Weights of a small transformer language model.
Size: 3 heads of 64 (1 for keys and values), vocabulary 512.
Architecture: RMSNorm before each block, rotary positions, biases on query, key and value, tied embeddings.
Each number is 128 + 32 x the weight over its row's rms, rounded and kept within 0 to 255. Layers, rows and columns count from 0. The size above them is the row's rms in percent of the matrix's.

# layer 6 MLP gate, 512x192, rms 0.229, rows 290-361, columns 0-95
size [ 99 105 106  96 103 100  97  99  95  99 103 104  96  99 102  95  98 103 101  99  95 109  92 102 109 103 108 108  99 109  95 103 101  93  98 103 100 102 100  98 102 110 109  99  95  98  93 102 102 102  94  97  97  99  95 100  98  96  98 101 101 104 106 105 105 101 100 100  99 102  96 101]
[[113 148  99 126 141 126 158 114 148 131  76  85  98 139 154 119 147 100 103 200 159 104  89 176 140 142 109 146 120 161 109 184 134 145 106 152 159 100 145 100 139 181 104 156  79 168 122 208 127 132  92  75 119 119 109 134 177 141 103  77 117 140 155  76 128 157 119 151 106 156 105  80 136 145 120  87 184 161  98 136 127 132 142  89 124 152  78 164 141 166 132 121 129 125  95  89]
 [138 172 125 167  72 149  69 148  66 173 148 135 163 143 169 144  94 150  88 126 162 108 111 160  97 160 168 148 122 165 180  32 134  65  87  99 132 143 126 140 141 166 188 131 143 123 186 142 134 129  76 159 147 142 114 107 163 134 103 114 125 134 126 114  97 146 100 108 176 147 124 128 102 102 116 134 178 116 144  96 140 129  98  99 135  59 133 123 139 209  93 128 111 122 112  98]
 [107 130 198 140  78 126 140  84 104 147 196 106 150 142 100 109 166 107 155 146 121  81 117 167 159 166 145 117 126 137 106 138 124 137 110 122  79 137 159 124 145 196  60 164 171 104 154 114 127  73 103  90 104  99 116  63 147 198 132 113 130 107 138 100 130 163 177 100 189 122  98 160  48 146 141 144  72  96 145 134 122 113 145 129 152  75 168 134  98  95 105 102 101  97  89 165]
 [154 166 173 151 115 133 131 153  86 105 101 170 145 158 146  87 104  91 189 160 101  74 147 104  97 125 127 197 156 153 102  55  96 113 109 137 128 116  95 118 100 131 102 106 182  83 154 188 147 141  96 118 110 170 132 124 184 161 160 126 160 168 132 130 138 104 119  90 155 122  44 145 161 135 111 140 135 201 126 154 127 144 149 110  81 135 157 131 147  79  85 114  76 112 126 112]
 [110 115 155  98 143 105 124 105  95  98 163 147  85 140 167 104 161 135 123  91 187 135 122 158 138 159 143  79  96  54 156 141 135 114  87 150 149 134 153  96  75 122 115 129  88 107 110 153 130 138 157 127  58 103 169 165 117 141 159 141  96 103 123 118 122 150 190 153 140 153 104  98  45 143  97 139 123  87 121 149  88 149  85 131 127 113 172 167  91  88 118  93 140 131 169 103]
 [102 108  99 176 166 184 140  96 142 179 106 138  99 115  85 132 145 104 173 160 128  63 131 122  90 146 151 124 130 153 151 126 146 144 110  84 103 120  78 131 198  88 159 127  87 160 131 133 103 107  73 153 107 127  71 173 121 112 126 120 132 116  89 157 144 136 160 129 133 121  73 177 169 121  92 130 101  86 162 168 115 150 148 123  71 148  96 162  71  87 128 130 155 111 111 159]
 [ 94 151  93 164  88 155  65 162  98 110 158 141 136 159 111  72  93 102  62 179 103 133 160 142  91 110  96 117 107 176 110 128 150 157 128 104 143 133 157 130 162 137 140 146 139  88 181 144 140 127 107  69  69  99 140 109 169 168 152 120 125 150  68 173  88 130 154 120 126 108 116 109 125 136  84 143 172 171 138 198  79  72 110 139  42 132 119 186 119 142 127 149 130 152 142 143]
 [ 83 125 163 104 146  90 176 116 118 112  85 151 184 194 114 132 112 152 121 149 105 111 153 139 170 152 143 135  94  90 132 161 141 113 137 111 138 152  69 121 160  61 138 150 148 127 149 151  70 136 175 155 116 141 136  95 123 165  97 126  87 142 133 143 139 119 158 123 124 171 114 148 140 171 138 133 153 120 111 184 171 114 165 120  83 132 133  90 129  95 128 111  60 143 121 117]
 [109 113  59 136 155 139  66 109 109 138 119 171 185 190 119 162 163 185  98 102  77 102 126  75  80 149  88  88 105 147 118 129 152  88 193 150 125  94 180 136 137 151 130 157 207 171 158 131 149 133 141 107 166 138 138  77  83  92 145 123 144 125  86 118 165 116 168 135 140 127 135  68 159 114 140  79 154 173 130 110 125 144 119 131 161 126 109 112  92 168 104 188  89 160 162 114]
 [121  94 119 106 156 112 133  92 143 138 104 102 147 142 114 123 122  94 134 147  87 104 140  64 118 131 106  87 136 121 118  79 132 133  91 111 122  94 118 182 146 140 130 103 171 175  87 120  88 162 152 143 119  98 139 154  78 149 187  85 105 101 129 114  97 144 161  81 175 118 126  94 122 107 147 134 174 152 123  62 103  95 150 193 104 168 169 106 166 112 135 105 136 121 127 120]
 [127  98 108 106 155  82  98 121 158 101 115  53 149 140 144 134 147 128 227 183 142 167 121 112  92 138 171  76  87 142 150 143  77 136 134 161 121  94 207  62 159 129 172 123 124 165 155  68  89 116 161 129 188  83 118 135 126 121 128 136 126 121 143 119  91 164 163 151 140 115 137 195  80 101 150 118  69 131  94 102 100 150 161 118 131 129 132 134 113  85 158 128 182 149 149 144]
 [137 111 103 136 133 139 125 157 105 134 156 187 138 115 100 179 106 146 119 158  93  85  77 137  80 115 174 215 118 107 175 119 158  99  82  59 149 178 123 108 187 154  93 154 167 105 150 216 133  78 105 172 128 191 150 118 146 134 131  86  97 105 179 124 113 158 127  51 161 142 167 125 108 141 113  68  95 176 103 137 120 129 159 100 126 121 110 185 138  75 111 112 122 142 128  99]
 [114 139 127 131 167 126 109 121  92 126 134 152 173 116  80 137 134 155 157 120 122 111  86 135 115  97 130  88  83 160  86 150 127 157 177  72 189 132 111  81 129 107 148 110 191 117 234 149 108 115 124 113  73 131 151 166 138 192 176 103 162 178 150 141 133  97 100 139  91 110 138 121 178 162 159 170 114 120  71 152 102  64 106 135 150 133 110 126 169 157 165 120 180 144 175 161]
 [ 98  93 124 135 140 109 145 132 119 135  72 103 164 120 153 184 121 188 156 136 186 114 148 140 118 115 140  65  79 157 170 129 128 118 123 125 103 165 136  87 141 112 128 146 149 186 218 141  82 164 109 193 141  97 144 158 162  96 130 178 156 119  80 163  74 146 108 125 241 139  65 128  58 117 125 135 185 139 173 134 118 141 133 121  47 142 114 126 150  60 113 138  98 146 136 135]
 [151 121 137 145 147 131 103  74 171  94 118 134 155 104 185 119 145 139 177 132 140 188 111  96 104  57 157  96 148 161  68 136 145 107 132 139 132 115 116 126 113 132 131 136 117 144 132 100 123 164 158 150 147 131 124 154 116 127 177 100 138  96 151 127 112 147 127  81 115 120  70 136  92 131 148 169 142 129 167  57 152 167 107  71 138 146 117 132 138 136 139  91 145 166 172 202]
 [192 102 123 159 107 126  31 141 132 119 138 136 138 125 136  97 143 137 118 167 156 137  73 101  78  64 179 137 147 130 121  89 128 139  83 132 133 107 127 164 132 104  79  96 147 133 161 125 139 161 141 157 201  46 183  85 143 161  91 155  78 130  42 148  82 176 160  86 156 162  96 140  85 100 150 120 101 103 125 163 156 116  94 113 144  96 108 168 154 191  92 118 127 153 148  97]
 [ 90 125 142 104 130 145 190 112 113  96 128 162 202 170 109  96 135 132  60 129 178  94 153 121 149 106 119 134  47 146 117 182 135 152 142 125 141 137 117  97 158 105 166 135  97  59 100 155 172 195 152 155 129  73 139 152 120  90 128 148  93 160  97 153 153 136 159 174 170 140 146 117  73 109 161  81 176 143 110 102 123 147 168  95 161 153 181 141 117 142  80 149  91 153 127 101]
 [136 107 100 205 101 133 168  90 158 116 171 141  91  99 132 105 103 154 115 134 133  82  88  95 126 180 113 137 162 121 102 201 101 180 161 128 104 159 119  53 121 130 160 133 191 110 109 168 149 125 129 209 133  93 156 104  99  51 156 168 114 105  68 148  86 160 135  79 107 137  67 138 206 143 120 140 118  63  95 136 118 180 154 101  83 133 130 172  40  67 157 124 132 112 142 158]
 [156 126 158 109 168 112 121 134  82  94 169 125 157 132 147 130 149 112  74 176 109 124  92  91 138  85  99 149 111 107 162 194 165 114 162 160 153 133 123 132  99 145  94 141 143 160 109  99 135  68 125 185 151 108  97 150 143  81 141 140 134 160 168 158 111  61  88  92 172  90 145 115  93 135 120  97 139 152 150 105  72 132  91  85 134 146 132 148 117  53 172  84  54 107 151 185]
 [ 96 177 139 100 115 133  99 162 151 189 168 138 189 133 171  66 175 117 149 161 122  64 176 167 135  74 196 153  74 123  86 138 189 120 128 129 151  85 143 151  98 113 130 109 136 139 135 186 122  62  63 117  94 139 146 163 108  91 119  91 175  84 130 176 119 106 116 172  83 187 166 164  82 116 107  80  84 151  96 160 147 139 149 145 141 114 200 150 111 198 116 176 104 137 157 111]
 [138 138  83 159 113 157 100  92 122 136 101  67 137  60 165 171 141  91 140 156 193 146 136 126 100 144 113 138 151 193 103  84 132 184 179 117 154 120 131 160 127  64 101 131 124 184 144 120 143 100  67  89 135 142 141 166 103 116  48 139 119 123 118 186 133 192 117 115 134 128  96 124 125 125  94 115 169 186 100 165 127 122 163 142 146  79 106 156 162 115  89  77 102  94 125 107]
 [163 126 185 139 129  84 108 100 162  89 144 147 173 195  69 125 145 129 128 102 182 127 122 177 152 177 124 100 108 136 128 101 178 128  72 159 140 130 199 215 140 125 135 127 113 161 174 117 105 127 174 135 112 105  64 133 142  75 100 155 137 103  98 139  26 142 125 116 118 167  69 133 130 168 144 127 122 182  75 112 151 167  80 145 157  85 110 121 109 165 181 128 141 182 144 131]
 [168  93 194 185 109  86 158 102 139 103  94 103  82 108 104 176 164 157 145 134 192 158 158 110 174 137 127 140  60 147 111 123 136 156 135 122 132 148 123 150 116 191 175 114 100 149 128 124 192 102 100 103 148 101  82 165 126 109 110 113 136 176 180 150 123 108 166 133 175 113 111 126  83 108  73 102  80 110 168 120  91 144 133  82 111 150 105 129 150  96  45  80 159 106 131  97]
 [ 65 186 132 162 159 105 144 129  95 111 156 137 184 144 151 172 178 160  76 119  93 118 108 153  89  66 158 114  95 103 141 101 115 199 155  89 122  96 176 159 136 111 143 118 130 127 137 138  90 102 128 102 117 144 117 138 169  97 180 120 181 178 103 141 122 102  65 158 100 148 102 156 113 134 120  62 108 110 173  71  76 141 126 148  81 161 123  98 127 100 150 138 189 130 161 133]
 [103 128 122 115  82 166 125 140 113 102 144  93 167  81 170 104 162 139 125 162  48 138 147 130 152  84 120 129 142 167 124 127 138 139  97 139 186 136 136  82 118 129 130 120 163 126 120  96 114 191  45 131 124  72 152 107 159  99  97 132 122 129  83 155 110 175 152  65 131 160 147 124 117  92  88 111 100  82  92 155 109 151  98 140 118 147 128 177  99 144 123 182 136 138 109 157]
 [144  97  96  91 133 140  76 108 141 111 196 109 177 108 147 181 103  99 126 169 160  93 172 134  67 175 128 204 122  84 192 134 137 133 105 114 147 158 138 138 145 138 120 146 146 123 139  91 115 217 119 190 156 160 108 138  63 111 135 153 107  95 139  96 111  96 157 128 146 112 143 175  95 111 109 162 125 152 140 151  92 118 187 211 133 160 112 105  80 158 134 152 125 184 148 143]
 [100 126  90 165 186 162  97  93 113 104  64 115 105 142  33 156 102 178 117 151 126 121 127 116 124 167 137  75 107 157 193 151  92 126  95 136 134 159  84 152  77 199  98 165 125 125 138  95 129 126 144 149 131  96 105 175 130 114 146 134 119 128  50 130 153 181 184 106  63  92 108 117 164 152 112 154 148 113 188 158 158 112 116 155 159 113 135 159 124 110 148 177 109 120 163  51]
 [153 180 204 114 101 106  51 124 142 129  72 138  93  86 152 150 150 141 134  86 102 139 112 162 162 133 121  73  96  95 147  87 112 137 151  82 112 163  91  49 187 163 126 210 126 161 118  60 107 168 143 169 106  73 154 189 149  99  99 115 113 164 159 143 105 129 122  80 125 134  67 114 108  99 154 147  89 143 131 171 121 149 109 173 159  61 137 131 121 111 141 144 150 161  94 178]
 [138 209 110 125 187 148 129 109  86 134  86 122 115 129 107 144 129  71 141 158 149  88 120 163 103 220 140 137 162 121  97 101 129 120 190  57 144  98  91 141  83 189 144 153  96 107 162 131  50 127 110 139  91 142 150 166  94 174 148 126 144 139 118  80 159 122  69 144 133 163 113 112 131 129 119 174 185 117 113 131  37 152 145 124 128  66  74 137  80 134 127 126 103 117 129 131]
 [161  91 106 109 113  80 167 160 141 105 144 128 123  50 119 142 132 137  98 109 115 157 150 153  79 156  89 129 109 113 146 133 138  65  86 113 122 166  67 171 158  84  98 100 152 137  81 126  91 121 139 135 160 155 158  98 101 118 164  57 139 140 127 188 170 144 133  75 136 162 162 102 188 153 135 103  69 106 132  79 114 153 137 143 100 129 103 134  81 166 152  66 117 126 151 161]
 [114 205 102 132 139 133  74 152  89 197 108 121 130 157 125 111 137 108  82 105 103 132 120 189 145 112 148 110 152  67 132 175  95 148 134 139 123 178 128 146 166 150  69 111 176  92 114 164  78 122 114 173 102 106 152 144 115  81 144 184  96 153 123 153  82 102  95 106 130 143  87 101 137  79 182 124 198 106  83 120 123  64  88 136 132 146 153 107 120 168 112 173 141 139  88 158]
 [ 79 130 122 128  62 134 109 123 123 147 136  65 162 133  94 144 165 121 129 163 127 149  89 143 173 116 112 111 100 109 114  84 118 137  91 144 153 153 171 108 131 109  94 148 134 114  91  80  74 152 143 103 170 150 132 107 116 157 136  20 132 134 113 135 114  83  39 129 122 195 124 139 140 155  81 116  66 128 152 146 137 103 127 137  91 149 166 113 147  93 159 100 122 126 115 214]
 [140  93 134 169 110 184 181 104  95 140 129  58 116  94 134 139 102  99  98 105  91 115 174 138 216 148 192 122 128 127 136 119 125 136 170 156 134 104 183 144 153 140 172 106  78 112 144 117 119 156  84 187  87 189  85 145  93  61 118 127  75 164 149 137 113 162 165  99 119 140 189 164 146 131 105 127 128 132 119 145  56 116 157 116 141 158 153 112 163  75 113 148  99 160 119 105]
 [134 142  72  99 154 149 128  67 147 164 125 137 130 103 134 195 119 146 119 113  60  99 155 150 164 109 141 119 152  80 121  81 202 165 131 160 160 151 196 143 138  89 145 122 110 104 181  99  83 131 107 159 151 115  99 127 130 166 117 134 120 117 206 112 111 127  90 118 136 198  96  94  83 121 145 124 147 110 160  83 132  82 140 117  96 105  68  80  99 129 133  98 141  93  95 136]
 [ 78 169 168  85  90 147 195 112 144 102 153 122 114 163 137 151 135 135 112  82 117  81  96 154 107 130 178 101  95 128 156 120 167 136 151 121 136 168 116 107 164 114 132 148  81 102 172 172 113 147 120 139 192 101  97 176 139  99  89 102 110  79 157 150 120 120 121  97 135 155 144  87 127  97 158 173 151 151 126 118 101 109 139 126  64 112 109 144 115  92 122 153  88 108 120 119]
 [136 113 127  86 210 117 139 122 196 109 154 163  95 113 183 131 107  76  90 169 142 105  97 138 157 151 150 123  83 160 112 116 151 150  81 130 129 188 129 146 130 141  72 164  70 124 110 175 151 112 120 124 130 114 156 168  80 121  84  96 105 184 106 166 124  60 130 128 149  85 161 205 163 142 152 138 144 178  95 121 114 133  74 157  81 142 135 143 130 137  59  54 151  75 114 135]
 [102 145 124 125 129 165 131 120 145  75 132 109 100 130 121 127 128  67 149 140  46 155  47 130 124 133 168 139  97 160 157 123  88 125 113 155 135 129 137 148 159 140  88 118  84 102  84  98  98 133 134 118 165 147 160 128 148 101 155 189 100 186 143  52  90 125 141 198 140 165 115 104 125 116 128 119  96  80  61 129  73 149 165 163  91  88  46 150 109 105  86  56  97 102 138 190]
 [134 101 110 128 117 118 142 109 106  84  90 121 116 146 107 116  64 189 134  94 175 121 157 184 151 174  96 164 157 113 144 130 149 125 112 107 136 116 153  96 177 164  62 168 106 143 147 122 118  80 125 121 106 137 144 141 108 126 152  87 156 154 123 128 117 164  67 114 158 167 114 170 129  80   8 123 160 111 115 114 143 180 134 118 135 122 131 124 155 147 182 156  88 158  90 158]
 [143 145 102 116 136 138 182 135  85 130 136 122 155 227  77 182 157  48 166 200 129 106 146 189 121 156 193 142 133 139 177 154 161 107 192  95 163 146 124 162 110 145 119 147 150  98 107 162 112  50  90  99  82 130 155 184 100  81 186 147  88 179  99 140  90 161 132 131 165 131 193 133  99 104 146 123 141 145 148  91 152 152  91 103 131 129 136  95 183 139 126 133 121 126 148 178]
 [106  88 130  82 156  96 135  97  78 162 125  92 118 109 134  83 157  93 135 171 147 113 111 149  74 155  99 182 196 160 182  79 130 130 125 101 122 118 107 114 163 119 136 178 137 107  65 148  75 136 143 143 180  88 194 190 149 162 106 114 154 179 127 146 129 119 110 120 163 176 123  88 115 159 134 181  77 160 158  88 105 102  99 113 126 171 113  89 104 113 117 160 147  97 110 110]
 [134  89  90 149 181 188 117 133 114 123  62 128 137 143 122 107 133 144 191 114 146 113 103 107 109 155 175 112  95 146 124 108 136 119 118  54 122 102  92 104 156 143 119 166  98 112  95 135  81 128 105 116 118  88  66 124 124 160 117  66  71 127 125 160 116 109 133  61 134 162 113 137 157 117 155  76 151 178 141 208  99 140 106 154  98 123 113 126 189 167  93 122 186 138  97  96]
 [156 144 146 176 134 117 149 107  85 186 133 168  96  42 125 146  70  81 114  67  95 115  82 127 172 176 110 179 125 142 142 121  83 100 104 102  92 136 151 105 144 120 122 177 125 105 140 119 162 128 140 171 140 137  65 130 130 116 162 176 111 112 167 160  39 118 129  75 157 110 111  92 117 130 100 145 152 124 113 152 133 112 164 133 139  85 126  63  85 127 171 132 133 147  79 181]
 [180  73 140 146 116 141 199 103 102 121 154 157 154 221 102 134 112 114 120 127 113  97 113 100  82  83 116 145 135 119 169 134 140 134 165 144 141  77 174 143 148 112 170 150 165 131  87 172  79 184 111  82 108  85 109 109 125 144 172 167 110 163 182  96 111 123 128 146 187 171 152 138 112 163 115 128  81 157 142 171  88 155 168 124  95 168  96 136  97 105  59 112 140  92 138 150]
 [159 124  89 115 116  88 111 116 147 117 138 164 113 171 123 125 144 166  74 145 124  95 125 169 142 160 139 124 112 150  73  68 111 105 162 127 174 149 168 130  96  60 164 169 109 103  83 133 127 134  92 106 147 102 115 164 104 217 108 117 135 141 141 128 123  65 140 160 102 123 143 163 141 166  42 140 184 138 133  82 138 136 141 113  99 116 190 137 141 125 138 121 162 126 117 102]
 [160 133  70 114  91 101 166  95  54 131 137 146 103 158 153 114 108 122 113 129 150  61 129 173 112 108 161 133  85 171 114  92 129  46 110 178 114 156 123 101  93 100 111 144 138 135 215 188  98  76 122 146 138  96 132  87 165 134 107 110 140  96 171 111  89  94 124 141 161 133 152  96 153 145 141 171 144 110 127 164 158 101 130 166  99 127 110 132 124  66 134 187 116 122 158 116]
 [ 66  89 154 151 126 118 107  97 156  39 143 196 129 137 133 121 179 158 142 184 109  61 125 143 124 181 124 207 167 145 161 110 100 182 136 145 152 126 154 136 140 161 134  88 136 149 178 125  84 148  75 143  92 109 104 158 123  84 119  84 173 146  96 168 117 135  89 175 100 142 159 105 123 195 115  74 155 122 103 153 119 138 105  96  79 161 121 155 129 144  98  72  91 179 105 163]
 [169 152 105  40 155 177 184  98 126  87 131 149  97  95  98 127 182 167 101  90 132 111 148 131 138 166  91 144 177 133 195 125  84 126 157 248 115 128 139 128  88 156  89 151 120 174 116 121 107 117 128 121 157 123 128 129 125  55  72 106 110  90  95 107 142 123 138  97 174 111 113 119 116 130  61  92 122 105  59 122  92 144 128 136 121 159  58 169 106 139 130 148  93 111 107 105]
 [167 120 152 174 185 120 142 150 130 188 151 103 142 104 123 150 124 130  98 118 102 124 111  87  94 166  93 171  81 141 157 159  91 159 123 122 128 158 126 114  75  52 144 138 120  84  88 119 109 104 106 109 122 133 125 185 104 138 143 111 172 164 105 121 176 140 103 116 114 180 102 106 124 106 100  95 125 174 147 131 111 195 107 102 114 163 146 131 140 153 118  75 116 106 136  58]
 [125 168 129  73  82 122 136 133 169 134 133 122 114 134  98 127 116 122 161 172 122  73 107 165 158 143 111  94 133 155 133 135 152  86 116  68 112 110 153 156 137 173 185 171  74 161  68 176 137 158 174 171  98  68 159 130  60 128  97 112 137  96  94 140 117 140 133 134 110  82 116 208 126  98 171 106 164 208 126 171 103 121 139 182 114 136 156 141 128  79 125 202  91 141 127 111]
 [105 167 158 171 161 165 130  85 157 139  89 212 170 134 122 143  79 145  86 136 133 123 129 116 182 167 119 124 138 168 149  78 116 115 120 169  82 112 148 128 100 118 153 143 121 152 195  99 157 134 109  74 180 155 103 151 102  50 135 183 133  97 154 117 130 167  90 138 167  95 118  82 143 118 176 162 176 107 135  96 127 136 112 171 131  92 165 166 114 144 134  97 119 153 145 150]
 [143 106 129  91 116 139 139 108 129 117 175 120 108 102  99 128 174 155 128 215  90 145 110 118 127 126 136 102 109 141  96  93 132 132 157 135  76 122 155  98 130 108 203 182 111 108 126  63 170  93  94  69 153 131 145 237 135 148  67 124 114 142 135 131  95 100  89 127 117  94  89 183 107 174  72  85 154 159 120 112 148  97 158 141 131 136 134 122 147 132 128 174 128 200 146 131]
 [ 64 132 173  74 158 115 120 131 158 155 114 147 143 137 134 115 118 142 128 136 134 136 148 129 144 215 141 173  77 113 109 117  77 113 133 140 103 131 153 118  88 168  85 127 138  66  55 129 178 161 120 183 137 101 182 122 168 105  49 153 115 143 141 133  82 145 117 179 138 169 175  70  94 130 122 139 131 112 104 155 119  87  98  95 181  58 204 184 105 107  82 103 153 133 165 123]
 [134  83 134 146 156 149 178 148 153 165 168  76 161 137 100 167 151 132  85 107 109 117 136  94  90 164 112  95 115  97 119 183 178 113 110 119  66 137  84 109 131 130 144 168 120 117 144  83  76 112 129 124  76 119 129 118 131 108 112 153  71 149 157 152 159 127 137 138  97  95 121 142  85 114 120 123 170 148 162 157 175 182 139 164 116 118 105 104 170 150 108 171 185  97  98 100]
 [148 108 118 142 219 149 171 162 134 120 112 116  79 197 141 121  84 102  72 134 111 119 158 111 138 148  77 103 116  46 200 145 148 150 125 120 103 100 131 110 182 145 181  78  89  88 167 140 108 116 106 137 106 126 160 176 184 160 108 131 108 179 125 171 114 139 164  82 198 224 126 130  77  73 107 110 164 157 153 146 143 129 169 129 152 131 123  84 117 139 101  91  97 125 129 193]
 [144 125 167 173 118 171 161 112  95 127 102 133  78 143 125 113 111 169 119 152 191 143 141 118 169 171  96 131 136 125  65 162 171 124 145 204  95 153 121 133 112 155 182 176 130 165 193 118 134  69 110 160 137 126 162 125  96 139 140 115  86 130 106 158 152 116  88  52 161 136  93  69 146 146  78 117 106 164 129 138 130 152 120 163 112  73 107 154 125 145 155 206 114 107 118 165]
 [134 106 128  89 128  71 111 137  98 133 129  73 105 123  97 204 103 101 181 110 143  97 109 141  90 136  89  88  97 140 149 113 134  24 141 133 172 104 128  96 136 155  87 130 134 175  94 186 164 100 156 175 109 186 127  82 114  80 135  88 110 166 120 144 121 140 154 151 112 144 108  92 129 163  91 122 167 128 181 121 120 186  65  96 116  78 106 156 160 134 121 143  65 155 133 147]
 [193 137  80 104 158 120 147 103 113 128  81 119 206 111 123 182  60  86 181 152  77 173 117 129 159 113 149 124 183 170 161 113 102 144 151 125  88 150 160 135 123 123  95 161 125  63 128 148 140 205 109  97  94 153 129 134  90 157  84 148 140 179 160 141 105 108  52 181 103 155 145 139  78 151 106 151  79 131  50 213 130 134 102 112 137 107 100 130 122 161 108  87 133 167  78  78]
 [152 150 124 179 200  81 145 185 135 132 132 154 169 110 167 112 122 140 153 156 116 147 104 170 115 124  95 118 133 168 151 139 147 109 110 162 145 184 114 129  82 127 118 148 138 136 155 115 172 187 124 108 103 154 120 133  73 112 137 157  98  98  99 101 109  95 196 109 136 133 128 100  95  99 184  96 119 115 125 153  89 143 179  98  98 115 142 149  68 131 143 124 113 147 219 109]
 [144 147 113  61 127 149 125 135 100 128 119 149 197 148 123 128  94 135  67 109 116 134 172 128 116 212  89 157 198 109 158 153 119 158  90 114 155  89  99 132 201  98  97 153  97 141 132 122 134 164 123 178 142  91 140 107 117 108 102  60 106 172  47 161 129 136  95  93 159 140 127 138 134 107 110 107  98 172 148 110 161 172 167 130 126 151  78 157 152 118 172 140 128 171  92 147]
 [155 141 132 135  98 101 173 126 169 124 124 182 107 125  81 182 126 112 144 151 116 166 153 135 156 192 181 166 146 145 137 121 104 134 120 202 108 143  57 127 183 151 140 119 157 172 179 136 166 136 172  95 158 167 124 130 102  82 156  89 127 101 123 152 112  72  70  86 114  80  90  83 134 139 126 190 110 100 106 189 143 153 137 188  45  80 142 128 121 107 156 134 104 112 193 150]
 [118 122 153 156 164 148  98 107 147 156 176 132 138 115 120 124 116 179 151 116 116 121  95 130 128 115 136 113  47 142 125  91 128 112  77 110 135 137  62 144 122 127 184 112 152 113 115  84  93 153  83  70 147  99 127 125 198  89 159 145 123 167 137 162 100 151 144 116 202 114 127 175 107 107  73 121 104 140 149 152 125 124 124  70 150 140 105 139 102 162 117 169  99 157  98 117]
 [141 162 112 165 130 134 101 155 125 132 144 109 177  53 129 109 109 140 109  69 139 117 130 116 123 172 154 166 137 167 165  64  86 151 110 165 150 113  86 135 101 171  83 175 114 130 104 139 166 122 101 106  67  77  94 144 121 112  64  97 153 121 137 151 135  90  81  49 125  72 178 188 105 133 106 150 116 187  56 132 140 137 147 141 143 111 143 147 121 108 179 117 144  99  83 175]
 [158 148 100  79 120  76 157  81 182 132 109 150 142 200 112 114 115 116  81 144 110 111 136 109  96 108  98  76 119  87 138 165 151 140 166  92  93 119 124 129 125 167 129 117 198 140 124 109 114  81 129 133 181 124  91 143 135 135  86  79 159 137 120 106  93  72 116 131  93 172  70  95 175 154 140 160 169 130 146 194  64 124 226 169 108 124 146 156 143 160 174 132  87  91 161 116]
 [169 107  92 124 154 149 126 162 160 168 113 167  79  75 116 102 168 112 135 132  98  91 141 141 115 117 152 110  90 119 148  81 144 157 106 131 158 126 148 167 153 115 123 138  71  92 161 114  96 149  10 119  54 129 140 145 107 184 172 179 115 152  83  99 109  97 127 120  81 134 183 186 177 171 153 152 108 155 106  81 174 110 116 157 152 110 121 146 115 116 123 146 165  85 118 141]
 [ 91 135 143 144  74 161  96 135 150 156 155 144   6 164 128 146 148 107 147 154 122 120 126  81 109 151 113 150  82  83 166 110  44  94  86  97 107 167 153 166 103 144  94 159 173  86 150  68 142 193  83 102 142 138  95  91 180 146 120 130  90 190 136  84  67 105 101 158 203 141 151 145 120 138  61 157 131 116 150 160  82 145 149  85 141  99 126 158 146  94 157 126 108 104 137 117]
 [148 150 195 132  88 119  44  77  80 149 118 134 106 157  92 103 117  73 157 143  79 100 218 134 153 159 163 101 128 136 129 145 141 125 151 147 122 103 109 115 124 166 116 111 131 144 127  56  50 120 187 125  94  87 170 127 132 138  87  61  97 126 153 143 145 206 111 111 111 114 134 128 174 104  85 140 121 149 152 161 109 168 154 143 100  68 134 126 122 102  98 115 121 128 130 112]
 [178 139 142 145 124 131 160  63 160  75  74  88 174 115 174 139 133 115 147 191 118 130 108 174  76 132 128 106 109 114 157 155 138 100 143 125 135 151 142 122 129 176 109 131 160  96 154 145 157 107  87 165 134 140 145 115 172 142  88 153 140 160 151  96 145  67 175 135 117 157 124 157 149 103 167 150 146 122 129 121 162  63 188 125 137 131 152 160  78 163  56 159 142 134 139 141]
 [111 135 133 127 108 133 144 135 136 129 107 110 140  63 154 126 106 180 174 208 127 140 146 156 209 151 150 143 184 127 109 156 106 160 110  60 110  98 147 176 141  95 134 151 102 114 140 155 126  86  77 119  37 138  63 125 123 142 162  82 112 165 193 123  88 115 106 162  85 142 106 112 150 119 180 130 113 122 133 156 171 138 136  92  98  78 148  70 140 134 129 131 122 116 127  56]
 [154 143 111 158  97 139 139 117 129 167 162 119 135 143  66 171 161 170 130 122 136 152 148 112 122 173 158  97 160 138 123 131 101 108  89 138  73  91 166  94 170 163 111 134 130  64 104 119  67 151  65 149 122  78 141 134 147 136 201  72 126 136  73 115  82 138  87 124 163 180 170  70 130 135 112 131  78 121 145 183 150 115 119 117 162 144 157 126 147 114 129  71 131 141 122 138]
 [131 186 139 163 156  82 116 133 105 101 118  81 128 106 121  40 139 198 104  83 151 100 171 126 123 111  88 142 110 133  77 154 161 100 103 146 123  84 131 125 123 163 114 111 176 162 128 114  85 141  79 105 118 105 105 156 165 102  77  88 136 114 121  61 173 155 158  93 154 127 160  95 118 105 151 129 110 170 124 124 117  75 170 123 174 125 119  90 135 128  64 162 140 126  81 180]
 [154 136 191 160 164 125 123 114 134 167 168 141 109 135 150 118 150  84 135 171 110 141 189 154 174 159 138 136 136 168 125 115  85  94 141 146 144 127 102 133 114  92  87  99 102 138 167 169  89  89 106 121 131 113 100 164 122  60 143 130 145 116 102  87 148 106 174 138 136  80 141 135 144 138 124 115 174 169 116 146 165 131  82 130 124 132 128  78 202 119 236 117 146 152 177 106]
 [114 120 137 125 156 141 102 140 155 142 178 111 133 102 112 117 125 208  92 169  80 175 166 160 107 151 142  93  90 137 121 129 136 154 131 166 126 206  68  99  92 155 151 142 131 116 152 117 125  99 125  79 184 111 210 123 113  46 167 170 124  88 133 131 112 114 154 122 131 128 135 124 114 154  91 128 181  96 134 142 178  68 164 117 118 120 160 141 154 129  74 150 122 125 144 169]]